Weights of a small GPT-style language model, trained from scratch on English Wikipedia.
Size: 3 heads of 32, MLP 256 GeGLU, vocabulary 1248.
Architecture: rotary positions, no biases in attention or MLP, tied embeddings, capped logits.
Each number is 128 + 32 x the weight over its row's rms, rounded and kept within 0 to 255. Layers, rows and columns count from 0. The size above them is the row's rms in percent of the matrix's.

# layer 2 MLP gate, 256x96, rms 0.146, rows 0-199, columns 0-31
size [105  96  99 102  99 106  99  95 101 113 101 106  94  95  98  98  97 105 106 107  98  98  95 102  96  95 107  89 101  92 103  98 100  94  96  99  96  89  99  94 111  96 100  94 100  97  91 106  94 103  97  97 103  99 104 102 100 105  93 104  98  97 100 103  98 101  97  96  93  98  99  99  96  95 110 111 108  95 103  97  95  96 106 107 102  96 100 105  99 105 102 106 100 109 108  94  99  94  98  98  95  97 105  99 104  96 100  96 106  90 100  99 103 106 101 103  94 109 102 103  94 104  97 103  95 100 104  94 104 106 105  99 104 109 105  99 102  96  98 101 104 112  97 104  95 109  93 102 110  96 100 101  96  96 104 101  94 101 104  94  92 101 104  96  98  99 100  93 101 102 105 100  95 101 103  91  95  92 103 100 109 100 104 104 108 113  99 102  95  89  98 105 100 102  99 110 103 106  94 105]
[[107  89 119 174 145 187 140 105 180 153 115 154  72  96 137 107  79 120 124 119 172 166  97  79 120  95 121 115  93 192 105 112]
 [ 76 167  91 101 148  95 134 156 135  88 133 104 135 191 139  83 141 170 145 137 125 238 135 146 117 115 124 113 112 116 119 116]
 [116 166 111 126  46 101 103 121 100 125 134 133  84  80  77 132 108 146  98 150  72 102 125 151 140 130 104 105 124 126 120 197]
 [114 125 102 117 128 122 141 207 122 132 130 119 173 144 189  72 156 159 175  82 102  97 197 129 157 134  96 107 126 121  79 115]
 [155 140 145 117 115 136 117 114 158 161 131 150 119  99  96 161  89 129 121 146  84  66 139 144 174 128 107  65 172 105  62 110]
 [150 128 110 157 158 118 157 120 124 134 129 152  66 169 132 184  83 137 106 154 142 153 123 113 138 108 134 112 168 198  37 108]
 [144 177 160 138 120 114 117  81 106 176 165  75 108 164  98 155  76 144 132 160  82 112  90 111 113 122 119 186 133 113 135 113]
 [123 137 174 161 125  85 142 127 133  97 101 148 136 101 123  97 108 117 119 107 137 108  95 114 119 129 165 130 211 115 114 141]
 [135 115 150 122 167  97 146 171 152 135 154 121 117 116  99 126 102 149  86 125 166 147 113 137 136 183 110 148 109  96 163 137]
 [123 171 121 175 118 100 103 117 177 169 167 132 110 137 160  79 149 117  68  91 114 120 168 148 195 100 125  85 175 105 169  92]
 [129 167 159 164 116 119 145  72 127 127 115 143 118 122 131  99  68 147 112 107 114 104 130 159 131  88 145 116 108 175 120 142]
 [139 155 109 140 143 151 130 113 154 146 132  92 121 130  91 123 172  99 185 153 113 159  91 107  84  88  95 103 112 101  71 125]
 [ 66 140  42 115 137 126 129 171 126 121 147 115  67 138 130 133 210 155 110  42 157 118 165 139 127 156 149 176 151 182 159 168]
 [ 98 176 111 161 128 132 130 167 119 108 109  74 120 123 107 127 152  83  97 130 180  43 127 192 154 101 175 193 135 160 187 121]
 [140  89  99 160 136 138 114  99  94  93 112 143 113 125 102 118 128 124 112 122 183 145 136 118 131  81 170 178  68 100 121 132]
 [ 47  87 121  97 188  62 157 145  87 119  70 142  68 123  82 130 158 102 136  94 153 142 148 128 112 151 126 124  97 129  86 117]
 [ 90  51 120 100 176  87 104 103 126 123 159 142 180 108 162 151 123 128 143 137 124  65 129 137  90 156  73 111 125 145 141 133]
 [168 184  82 130  61 156 137 155  69 150 111  89 191 127 158 136 204 127 135  83 129 189 101  89 118 142 181 132 164  67 152 156]
 [115  23 114 101  96 121 113 160 125 138 147 119 133 130 110 152 164 165 160 124 174 105 139 154 131 136 183 190 134 103  88 101]
 [131 162 122 146  69 149 103 136 133 112 155 119 137  76 157 134 152 125 171  99 127  52  92 149 155 110 111 202  72 138 156 137]
 [134 132 164 163 128 191 175 136 116 106  46 116 148 114 151  79 125 130 111 124  79  90 134 179 118 124 135 148 125 169 122  88]
 [162 155 152 126 108 102 119 183 101 144 105 179 164  80  97 151 142 162 120 178 147 128  85  89 183  73 135 121  94 133 129 140]
 [ 89  58 136 155 112 118 164 164  66 151 157 120 121 170  76 206 117 136 126 120  76  81 117 169  92  94 113 133 140 112 174 115]
 [117 154 163 163 102 103 120  83 168 170 124 117  72 149 133  70 164 158 130 125 135 151  96 139 166 121 148 144  76 140 133  84]
 [155  81 171  90  74 105  70 116  95 128 132 117 129  86 177 129 141 107 166 118 147 161  68 159 130  66 173 127 188 113  98 118]
 [137 137  95 136 131 136 128  76 132  41  90 135 120 177  99 109 169 103  82 114 247 109 106 104 122 110 184 186 116 128  89 169]
 [127 142 202  46 131 119 114  86 148 125 143 112 123 156 153 110 141 120 170 154 185 108 141  78 119  92 100 161 101 111 181 157]
 [101 159 137 140 107 121  98 113 138  93 171 204 109 124 158 111 139 136  62 166 172 104 124 129 112 121 153  98 139 219 161 130]
 [143 127 123 127 104 152 104 140  76 164 107 128 100  66 148 133  84 188 102 169 148 150 162 130 120 124 125 149 139 118  70 166]
 [161 120  82 117 154  66 172 159 111  55  86 124  94  97 124 145  87 122  66 158 127 138 133 128 102 101 147 136 120 147 100 107]
 [ 78 105 123 136 161 123 165 147 120 119 121 179  72 135 101 177 172 137 106 172 137 116 141 114 100 108 150  54 154 135 101 144]
 [112 133 149 107 109 130 117 105 108  80  74 149  72 123 172 102 112 105 186 116 114 163 122 194 126 171 177 149 197  78 163  84]
 [109 160 136 158  93 178 137 116  76 124 146 124 104 179  90  67  95  96 128 127 113 122 193 170 125 118 100 122 201 122 146 156]
 [108  88  89 182 101  73 144 131 155 129  85 170 105 165 104 165 153 120 146 141 187 223 130 110  81 175 171 144 120 191 136  85]
 [140 119 120 148 168  99 121 165  99  57  59 160 143 121  88 121  89 199 154 105 170 169 134 117 103 118 158  73 106 175 154 110]
 [120 141 176  81 102  94 130  98 136  64 131 160 156 134 158 122 205 155 120 170 119 134 134  91 122  79  76 144 119  88 103 196]
 [135 105 141 160  71 139 171 144 123 104 132 160 135 181  74 111  92 130 127 126 126  75  45 147 145 136 148 143  76  93 114 153]
 [128 150 152 111 154 125 155 135 107 182 106 148  96 171 126 102 127 127 184 117 160 160 142 157 104 124 140 105 136 114 108 181]
 [134 134 195 149 167  94 100 176 137 156 146 158 120 109 146 183 132 112 126 146  73  86 214 101 133 110 148 116 159 138 148  97]
 [150 126 121 151 124 106 115 145 119 110 152 132  94 133 139 135 109  99 152 169 159 113 179 151  88 126  83 103 164 143 143 155]
 [ 72 118 123 148 148  83 164 165 140  94 128 115 180 103 121 197 147 139 133 115 111 136 133 126 113 106 200 109 114 125 113 143]
 [166 140 157 148 131 168 142 128 158 133 143  59 115 164 108 108 125 191 140 186 143 100 126 118 118  54 127 109 108 129 137 167]
 [130 142 107 122 111 165 176 141  96  80  58 120 136 130 103  57 134 130 102 112 125 133 155 149 122  88 153 125 140 190  65 175]
 [138 184 116 119 168  73 156  63 154  79  81 157 151 186  64 124  99 156 112 165 107  99 127 166 117 101 115 150 190 151 134  81]
 [157 166  87 147 145 142 159 144 166 143 174  35 155 115 137 105  85 121 132  71 100 109 122 177  91 153  89 136 175 172 117 145]
 [ 88  77 123 187 150  64 136 172 182 124  96 146 126  91 104  94 148  82 102  80 126 122 123 157  96 177  62 173 155 108 126  83]
 [ 78 136 179  73 136 172 130 103  71  58 136 110  75 116  93 119 157 135 148 147 170  88 119 112 137 151 118 164 158 138  82 152]
 [109 107 113 167  64 128 140  90  99 159 147 152  90 121 118 120 130 139 104 135 164 144  98 199 149 126 144 105 103 140 113 173]
 [115  83 137 151 111 179 164 152 134 119 122 117 193 178 147 151 103 104 139  72 157 113 157 119 132  94 136 148 118 147 161 161]
 [ 64 140 142 190 133 202 114 171 159 117 111  99 128 169 116 101  91 164 174 133 150 169 166  83  68 134 116 111 128 176 107 147]
 [146 145 143  94 105 124 167  81 129 151 137 127  98 164 157 199 159  90 150 142 144 142 126  88 116 106 163  98 131  51 146 127]
 [154 150 179 124 104 152 108  90 111 158 119 125 114 173  84  55 116 154 103 165  69 132 137  97 121 128 103 168  90 170 164 117]
 [ 93 140 161 195  87 151 183 161 162  95 160 114 109  84 110  90 106 165 152 129 157 137 146 146 140 126 112  95  69 149  92 154]
 [130  99 109 114 165 154 129 123 149 163 126 132 158  68 180  61 176 157 138  40 180 121 142 105 118  73  96 136 116  48 149 119]
 [125  87 108 183  93 109 151 165 133 119 120  78 126  94 127 118  88 140 126 105 147  67 129 100 101 115 116  93  85 109  60 148]
 [154  77 144 151 111 213 136 123 101 155 170 127  94  92  99 113 129 164  78 134 190 107 181 177  79  87 159 145 150 144 134 128]
 [158 144 135 162 156 124  63 165 118  83 165 104 127 120 124 174 142 148 131 155 166 147 141 211  88 102 123  88 126  81 159 118]
 [128 106 124 126 111 122 138 146 172 178 131 137 179 113 108 127 136 111 125  64 175 154 116 107  50 124 105 104  98  86 109 154]
 [163 170 162 132 127 138 146 139  86 194 165 191  89 111 151 147 146 142 121 127  98 198 164  84 188 120 127 173 134  57 136  97]
 [100 176  89 146 131 144 147 124 192 140 154 150 140 162 168 151  90 125 101 106 186  69 106  77 101 175 118 135 107 119 147 132]
 [ 77 108 212 111 157 121 138  91 175  60 156 134 137 163  97 121 102 117 162 107 132 152 114 117  88 148 113  78 115  92  77 123]
 [110  91 111 118 113 131  69 147  86  88 158 101 128 122 105 116 115 138 166  76 157 129 126 128 120 136 107 124 159 199 133 131]
 [ 47 104 178 141 110 100  86 128 163 134 169 115  92  86 159 125 146  54 135  82 142 122 119  98 128 162  79 104 118 141 154 116]
 [ 88 135 194 160 107 117 154  55 126 171 119 158 123 105 136 139 140 140 121 143 153 133  75 165 156 112 129 132  56  60 127 145]
 [129 109 156 176 139 131 105 145  57 136 135 132 122 153 113 121  99 112 107 102 145 164  82  77 100 157 193 156 172 133 108  94]
 [104  62 160 112 116 147 175 132 103 110 141 149 177 130 134 125 114 159 151  94 159 124 112 155 133 174 167 144 116 127 123 136]
 [148  64  79 202 139 158 181  66 151 126  94 127 120 105  61 184  92 115  99 113 184 138  91 151 108  86  75 142 147 130 131  86]
 [105 196 107  85 145  55 132 123 178 141  75 120 134 143 117 154 134 114 133 138 165 132 114 110 112 125 148 115  98 146  44 115]
 [139  85 128 130 129 147 151 129  92 140 116  55 146 119 136 101 142 109 133 159 145 125 105 109 159 158  78 147 154 128 128 180]
 [125  84 166 124 126 184  95 117  79  80 124 101 122 169 135 138 154  87  89 113 120 127 138 161 141  56  79 149  95 113 165 100]
 [136  82 144 125  71 175 138 171 179 154 188 130 128 135  66 117 136 129 154 100 144 116 123 135 103  97 199 108 163 139 158 104]
 [186 108 145 141 120 152 126 115  92 130  67 129 135 113 113 128 169 134 144 165 124 114 136 109 215 110 147 135 138 101 107 141]
 [142 134 113 212 116 164 147 109  73 159 159 144 101 101  92 164 164 145 118 153  96 175 135 134  84 151 181 119  80 118 125 136]
 [ 82 143 118 108 122 132  90 207  88 141 102 119 179  80 155 146 100 125 174 107 158  58 140 121 150 142 112 136 121 141 109 158]
 [121 123 111  58  68 117 133 222 149 115 126 140 143 171  82 175 100 113 145  99  59  78 111 129 125 190  85 112 157 119 161 131]
 [153 126 165 108 129 142 136  99 114 139 101 149 113 113  95 214 143 140 150 129 108 107 121 123  77 127 156  96 101 154  92 120]
 [136  83  84 134 105 110 133  65 203 155 122 166 177 159  58  89 164 127 101  94 113 160 148 124 119  92 108 110 124 101 137 138]
 [173 153 101 120 149 125 168 109  63  93 109 153 141 120  85 107 121 149 132 139 127 195 125 148  95 124 206 114  85 102  79  96]
 [126 118 122 138 142 112 121  74 144 109 165 147 103 187 128 145 101 178 124 117 176 158 135  87 103 140 136 106 137 172  93  98]
 [ 89 148 144 159 148  79 157 121  83 143 112 143 101 100 150 155  85 187 184  46 115 170 131  99 103 179 196 122 102 118  99 166]
 [134 134 113 164 141 103  92  77 148 150 145 178  92 136 137 123  77 139 119 118 101 165 124 109 108 125 132  93 129 153 107 149]
 [136 137 102 110 176 151 187 141 199 132 155 138 101 128 114 137 108 144  87  79 143 160 109 106  50 133 143 110 103 141 176 138]
 [130 114 170 168  97 124  90 156 169 136  99  79 174 117  85 124 100 120 127 144 142  71  92  64 119 150 146  88  63 109 169 134]
 [140 124 181  78  99 139 164 110 158 139  95 143 102  89  58 155 155 142 109  85 137 149  77 147 125  52  97 111  83 102 152 138]
 [187 162 130 118 111 130 109 130  96 142 132 152 129 155 173 110 170 185 184 136 117 123 140 158  90 116  62  90 106 100 176 212]
 [117 221 100  80 128  93  72 114 170  83 142 145 137 123 174 132  96 123 165  96 127 135  74 124 155  71  71 144 198 135 168 136]
 [137 121 135 129 196 160 135 146  99 118 126 144 135 116 178 146  92 119 106 151 137 178  56 107 178 108  96 159 138  61 159 132]
 [124 165 126 164 125 131  80 116 132 102 175  97 117 149 169 167  81 175 135 127 121 138 117 123 108 201 129 171 150 124 150 165]
 [161 153 102 104 110 123  96 144 138 137  76 176 121 173 149 105  38 135 194 128 121 123 152 158 116 118 159 189  66 126 146 116]
 [101 158 142 135 123 106  90  83 162 113 119 139 145 163 128  67 115  94 150 150 158 189  93  75 167 146 116 145 220 152 131  89]
 [140  95 148 117 120 143 167 110  52 155 255 149 102 149 135 173 144 150 119 183 190  93 110 125 133 101  69 150 183 127 154  89]
 [122 135 150 133  97 145 128 135 102  86 156 132 105 192 138 151 150 156  93 142 134  73 141 163 172  68 120 133 154 142 156 187]
 [155 108 160 145 151 106  71  55  87 116 121 162  98 155 191 130 165 155 154 111 144 178  67 182 168 142 135 146  95 180 109 122]
 [129  86  84 132 115 162 212  85 148 144 159 152 120 163 117 109 166  79 123 174 173 128 131  50 164 104 153 172 146 101 108 100]
 [106 114 133 134  69  67 152 120 166 111 110 153 160 109  75 150 114 153  61 154  98 108 177 112 150 168 108 124 131 155 157 139]
 [153 140 116 145 169 154 137 174 141 125 141  96 124 130 176 107 102  97  53 103 133 119 166 169 105 158 123  97 184 141 124 149]
 [177 156 121 180 119 215 111 174  98  76 126 152 120 117  69 139  99 131 100  95 137 170 148 146  73 127 125 131  92 182 139 136]
 [148 137 130 122  98 151  96 177  59  97 149 119 153 154  83 169  82 129  59 149 116  94 124 103 123 132 119  69 194 147  85 101]
 [106 206 103 173 133  96 125  78 120 154 132 112  69 117 157 149 163 128 129 143 100 177 111 139 160  88 116 126 125 129 129  87]
 [163 115  94 156 183 118 119  41 175 144  95  94 168 145 184 142 135 115 134  66 137 173 107 108 148 118  76 123  87 111 115  59]
 [ 57 153 141 116 189 115  97 110 185 136 159 173  96 132 120 108 172 113 104 150 190 120 145 146 137 111 125 126 108 138 113  69]
 [145  94 120 117 122  95 124 157 160 107  81  97 163 101 110 111 156 103 148 130 105 149 181 152 189 143 140 114 122  89 112 148]
 [123 150 136  94 119  77 195 169 125 174  88 154 132 102 112 166 151 157  77 118 161 107 197 120 115 113 163  67 119 141 121 147]
 [172 143 121 136 171 146 187 138 106 117  93 159 140  97 116 134  85 207 142 107 146 146 130 122 134 123 109 163 161 137 151 100]
 [100 126 165 170 165 203 148 116 139 134 109 129 141 169 140 119 134 177  81 109 158 138 133 177 131  36 121 121  94 144  98 125]
 [126 147 131 142  85 164 154  88 108 120  49 203 121 145 117 114 111 149 127 139 172 113 153 136 102 104 103 130 163 130 106 133]
 [168 137 127  88 124 107 126 116 124 118 140 123 114 146  86 144 149 199  96 108 109 175 108  84 130 138 136  71 176  81 179 125]
 [154 158 137  94 165 139 125 150 123 149  37 111 115 143 147 193 128 167 164 168 133 104 172 172 131 170 156 169 162 105 204 103]
 [165  82 120 109 120 107 125 139 174 122 216 134  71 138 125 125  69 129 108 163  69 138 108  67 134 144 183 145 114 128 141 114]
 [103 159 128 103  73 152  57 164 134 196 162 139 103 192 172  86 123 135 101  71 145 181 127 122 109 130 139  95 186  80 131 123]
 [ 96 156 136 156 100 119 163  76 200 190 161 113 115 128 143  72 178  79 125 125 101 140 143 128 102  82 143 124 135  83 156  94]
 [114  77 166 130  94 147 183  98 151 133 212 123 121  89  93 165 172 140 141 165  98  47 132 146 148 132 159  98 147 124 128 157]
 [137 155  60 118 159  63  48 127 177 123 143 161  99 136 123 127 168 171 104 143 160 156 108 106 103 114 138 156 156 101 100  97]
 [140  86  85 158  70 126 121 162  87  77 113 100 141 147  95 141 111 151 150  81 141  97 146 107 143 123 129 128 152 151 152 171]
 [166 178 147 129 127 146 126 119 100  96  56 168 159 138 126 117 134 170 139  84 175 163 141 115 120 170 111 132 108 161 158 118]
 [139 161 103 122  95 137  75 190  61 141 141 146  87  84 135 177 126 154 160 140 148 113 200 121 106 108 138 134 131 129 151 112]
 [160  96  90 129 164 155 137 142  94  82 163 129 135 108 168 166 127 198 109 181 138  78 122 101 139 148 151 120 160 133 138 116]
 [101 160 138 138  95 161 157 184  98  78 149  66 177  46 107 143 143 120 119 110 127  89 133 153 152 138 132 121  79  97 148 146]
 [108 142  94 141 142 130 169 169 152 106 164 185 146  80 111 137 109 132  92 109 139  63  66 116 159 136 143 102 144  79 133  96]
 [136 169 130 106 136 172  97 116 128 127 118  94 100 146 133 130 116 143 159 150  72 114 147 143 145 137  88 131 127 133 125 111]
 [128 117  89  99 127  99 170  59 104 141 118 163 163 103 111 147 207 121 137 115 153 125  95  83  89 134 142 183 141  50 133  86]
 [150  95 131 166  98  64 151 132 139  58  69 151  95 117 116 101 131 121 149 132 130 165 107  93 114 147 136 181  56 123 122  73]
 [145 138 115 130  85 179 199 106 160 153 148 100 154 155 102 107 121 132 117 126  54  86  87 125 198 172  91 147 122  88  85 188]
 [152 121 145 134  92 112 155 123 107  83 168 140 136 142 207 102 133 160 191 115  71 133 105 140 121  69 125 170 119  79 113 167]
 [147  96 116  92  63 148 119 137 139 123 194 136 135 109 133 146 147  66 151 129 120 147 103  60 161 114 101 112 172 132 105 162]
 [139 153 111 170 173  87 101 114 116 155 110 118 166 112 166 215  99 155 196 113 119 122  87 140 115 172  88 167 102 137  48 111]
 [ 56 129  98  82 100 121  81 104 141 124 120 168 199 167 160 108 163 140 124 109 132 168 133 124 151 129 112 175 146 114 195 137]
 [142 126  73 217 125 123 140  86 125 142  91 148  92 146  86 161 126 139  73 139 157  97 141  88 152  76 162 151 135 178  85 163]
 [144 109 144 117 125 143 152 132  74 123 135 187  83 136  85 181 207 113  82 155 122 161 151 112 113 130 129 123 146 141 137 122]
 [ 70 142 130 144 135 169 134 171 118  77 136 135 181 107 185 114 142 117 171 103 126 130 169 168 170 138 131  90  79 115  79 138]
 [141 116 144 106 182  74 114 121  86 180 103 102  90 112  86  83 143 137 156 140  99 112 130 142 142 173  75 185 179 111 145 109]
 [130 122 155 170 135 147 143 149 104  55 115 105 182 152 136 132  86 143 152 124 143 163 113 161 176 125 130 149 162 106 124 145]
 [119 124 112 158 123 100  88 180  93 126 110 142 130 174  87 121 145 184  82 133 141 114 124  72 179 171  94  86  93 149 119  98]
 [ 84  97 109 134 102  81 107 139  98 104 104 164  76 131 117 173 177 127 129 145  70 135 169  96 155 100 183 163 177  98 167  95]
 [153 162 106  91  90 106 133 145 102  68  88 165 107 127 144 171 102 109 153 173  52 149 175 103 167 114 175 116 141 113  93 138]
 [115  78 101 146 103 184 149  58 146 126 127 106  59 108 206 115 136 115 127  99 131 134  89 223  83 128 155 110 107 134 143 152]
 [107 152 142 129 185 175 126 156 155 171 233 111 123 120 119 156 134 117 153 148 140  58 120 139 100 178 114 107  80 142 115 228]
 [125 134 167 130 128 117  81 140  83 107 240 149  93 116 137 146 149 122 115 107 147 108  86 120 107 130 119 126 176 157 135 104]
 [127  81 115 158 142 137 226 113 105  85 147 156 103  87  88  96 142 160 145 125 168 116 184 118 150 105 114 143  77 146 120  95]
 [170  89 178 139 154  95  84 137 121 108 145 125  76 141 140 105 153  29 163 105 155 121 143  89 185  98 103 167 136 106 176  92]
 [111 197 127  78  89  60  87 136 133 118 126 111 114 163 123 171  92 160  96 155  79 108 144 172 151 140 111  65 186 118 117 106]
 [163 121 144 145  58 178  72 103 131 197 161 133 126 114 190 104 150 107 141 143  55 156 150 113 110 172  87 108  74 101 162 170]
 [127 113  83 109 146 137 196  98 120 239 178 116 118 152 107  86 127 117 154 124 144 172 158 108 161 153  82 107 120 132 109 133]
 [125  75 157 154 151  97 137 132  74 140 148 102 145 125  95 132 205 153 112 176 125 170 156 113 144 130 174 163 158  89 142 101]
 [ 70 151 107 128 138  93 137  85 177 106  84 161 112 126 145 211  84  61 170 159 108 155 137 132 138 170 137 154 142 133 103  67]
 [ 99 142  90 120  96 142 122 140 121  95 165 136  94 137 116 109 139 137 158 205 119 128 104 148 140 175 161  41 174 142 107 192]
 [145 128  62 130 167 120 146 124  47 140 134 182  81 110 110 110 148 126 109 138 124 106 157 148  99  82 155  86 125 191 162  64]
 [102 178 144 141 155 183 128  95 172 104 108 143 168 152  64 160 118 138  96 103 145 181 186 109 132 125  83 180  77 169 143 163]
 [168 142 122 126  49 118 128 104 112 157 162 112 158 141 126 148 124 160 145 113 183 131  90 137 116 162 125 127 119  73  92  97]
 [ 98  82 109 129 123 170  90  79 109 109 123 158 117 106 173  83 166 122  62  56 117 156 103 136  91 136 185 158  72 103  94  95]
 [137 148 101 167 167 103  84  84 103 162 130 156 114  94 126  89  63 102 137 141 159 130  81 119 162 164 128 144 145 200 159 113]
 [123 189 133 127 149 131  88  75 177 135 107 155  98 147 165  80 138 143 116 102 176 160 122 138 108 105 140 116 102 136  97 109]
 [ 57 165 183 137 142  86  64 150 175 105  84 127 128  77 132 146 159  81 140  96 114 195 157 170 153 155 144 137 114 133 139 155]
 [101 108  72 123 101 168 160 108 135  98 167 109 121 143  98 166 109 165 105 147 155 148 134  82 134  81 116 109 131 150 158 136]
 [162  89 148 146 141 125 118 150 118 137 129 155 156 188 108 138 130  82 134  75 136 133 105 116  95 142 168 122  72 130 124 134]
 [130 146 130 148 180 151 207 130  66 140 108 133  80 163  74 176  62 173 161 181 105 124 179  53 178 120 179 105 132 130  99 128]
 [149 105 130 134 164 174 179 106  85 139  73 176 107  62 108  98  81 180 157 124  84 130 140 119 125  97  88 109  62 123 121 114]
 [160  96 116 105 163 133 170 180  88 115 161 139 150 170  64 154 169 121 101 152 184 129  61  79 123 130 128 125 129 127 100 114]
 [113 129 119 146  77 111 165 161  82 196 123 157  73 137 211 138 163 110 175 141 131 120 134 151 134 153 125 145 122 122 151 156]
 [157 132 172 127 118 108 115  92 145 109 116  94 205 162 195  76 140 134 142 115 147 123 105 148 117 113 109 116  94 131  92 144]
 [ 84 173 123 168 170  33 124 147 124 154 153 174  84 154 160 158 161 177  94 107 126 173 113 154 106 110 179 162 119 112 133 111]
 [138 177 160 116 177 192  99  92 137 144 115 186 125  81 127  93 107  48 165 160 118 118  62 166 141  85  89  98 133  97 117 141]
 [145 172 127 160  73 133 114 164 110 138 128 173 117 131 126  91 162 141 104 144  93 106 129 159  90 120 141 139 166 202  90 125]
 [125 174 102  96  91 116 172 124 137 115 154 108 138 108 100 139 177 128  42  96 141 142 158 123 104 118 164 138 118 150 121  96]
 [149 178 128 120 156 126 158  93 107 135 110 173  79 110  98 172 117 102  67 149 148 127 135 119 103  54 133 144  83 128 116 110]
 [ 87 149 107  95  85  89 148 100 116  84 129 183  87 189  77 128 187 156 100 180  84 128 166 103 176 135 130 133 169 152 124 129]
 [134 195 140  96  97 129 131  86  93 136 110 130 140 156 153 118 164 190 162 122 164 124 123 122 116 153 148  71 197 112 102  89]
 [122 150 102  84  87 120 158 132 104 155 178 149  93 162 199 116 161 109 146 183 142 117 128 188 180 142 142 110 104 139 196 124]
 [139 154  91 104 167 177  93  93 151 121 169 100 160 122 209 105 142 112 128 109 140  81 151 139 118 124 135 169 125  80  91 158]
 [ 68  55  98 146 169 148 143 162 131 180 147 150 113 177 142 167 101 115 109 145 120 142 150  93 156 138  73 162 153 140 144 126]
 [179 168 147 141 127 124 114 163 158 152 131 170 109 111 141 155 116 161 144 127  78 154 110 113 126 140 155 127 109  57 167  67]
 [ 93 141 139 188 161 147  61 174  63 130 125 141 125 124  85 158 127 178 126 177 185 172 134 104  70 116 135  64 131  27 156 101]
 [148 148 125 115 143 165 142 127  86 158 155 173 113 119 139 147 132 125 142 117 139  58  50 173 151 135 153 123 126 141 144 146]
 [ 79 161 181  83 135 184 129 108 138 151 157  90 153 138 145 125 112 122 119 174 189 158 109 181 110 113 119 120 181 166 112 105]
 [ 65  86 140  76 170 119 163  87 150 122 138 138  85 173 119 196 103 129 110 166 142  95 161  77 169 158  87  77 170 138 174  87]
 [151 149 110 173  92 178 131 162  76 118 198  98  97 137 174 133 121 153 125 130 157 125 169 157 123 131 138 106 134 137 187  87]
 [ 92 167 135 128 142 122 106 132  75 136  99 139 169 113 119  96  73 171 147 156 133 164 119 150 113 106 117  96 114 196 145  78]
 [104  93 103 118  75 132 184 100  99 157 113 171 151 139 105  59 133 143 144 168 130 124 115 102 173 173 117 138  65 145 123 142]
 [122 143 115 123 155  93 159 155 150 142  89 127 131 179 135 173  79 183 188  67  61 177 130 117 114 126 104 131 134 110 198 141]
 [140 123 169 141  96 128  76 155 193 152 156 128  93 155 118 115 171 105  91 116 132 132  76 132 149 107 132  83  98  71  78 129]
 [150 112 160 165 108 140 157 150  99  83  65 100 123 133 122 125 107 151 186 149 154  82  99 152 137 116 178  98 161 173  90 101]
 [139 116 139 159 106 124 152  82 132 113 127 129 133 111 112 176 167  66 179 104 154 101 112 103 156 127 169 135  66 124 128 166]
 [ 86 130 141 124 172 161 109 154 135 103 127 117 155 132 120 101  71 112 132 104 161 104 123 156 139 109 106 131 131 121 111 133]
 [117  66 120 118 204 105 164 155  84 128  91 137 162 185  98 156 136  90 123 143 133 143 129 113 156 181 110 127 130 143 121 193]
 [ 79 148 127 132 119  89 135  95  74 160 104 118 128 125 201 111 203 181 107 152 137 173 103 160 113 122 166 100  99 121 118  96]
 [104 179 155 131 138 146 107  87 136 130 108 115 105 154 151  92 118 145  99  70  92 149 104 159 109 142 130 140 111 150 129  78]
 [ 74 105 153 112 117 134 119 120 129 117 131  81 132 114  82 135 163 156 119 131 124 158 138  80 159 113 113 103 139 122 149 142]
 [114 113  84 125 186  99 160  74 116 152 105 153 140  82 107 186 104  96 112 148 147  82 137 143 133 112 148 152 108 108 173 154]
 [147  96 106  72 124 138 164 133 116 105 122 122 136 108  87 114 167 140 109 122 152 186 194 147  95 144 107 168 101 155  70 203]
 [143 135  88 156 110  88 104 120 105  93 175 148  96 132  91 112 170 113 106 106 106 120 113 175  96 198 106 146 136 164 106 109]
 [102  98 199 143  66 148 141  99 117 189 152 146 131 154 110 148 128 104 172 104 119  59 125 109 160 153  74 187  80 135 127 209]
 [ 97 128 166 178 107 133 118 136 145 109 155 107 129 151 129 197 147 108 144 149  99 126 113 119 149 163  85 111 127 109 152 104]
 [130 128 141 192 136 117 129 148 139 168 113 118 130 120 113 157 152 137 112 136 107  62 152  73 118 129 162  91 187 122 156 139]
 [119 120 123 105 117 190 133 112  74  93 134  99 106 146  77 107 135 139 128 152 122 174 136 194  29 166 134 123  84 140 120 190]
 [139 164 108 100 129  86 149 179  99  86 159 139 188 166 162 137  87  87 210 112 149 121  71 121 122 104  99 123 115 106 174 171]
 [146 150  73  68  66 127 131 135 144 140 171 143  91 165 125 142 142 125 136 161 149 137  95  83 109 137 114  35 112  90 133  99]
 [153 139 162 189 140 149  87 146 153 123 128 123 132 134 158 109 133 151 118 121 150 150  47 173  80  76  98 113  95  92 116 119]
 [109 102 156 139 105 116 142 140 151 155 179 151 123 197 164 118  95 105  99 153 159 100 131 127 150 119  54 110 117 109 189 161]
 [106 185 140 111 132  91 147 132 136 130 106 183 168 109 133 127  81 167 100  99 119 145  99 139  84  86 106 131 150 159 142 181]
 [ 98 104 147 132 149 143 174  62 110 154  99  81 163 149 123 116 194 194 145 140 138 124 123 135 128 127 170  94 145 119 134 126]]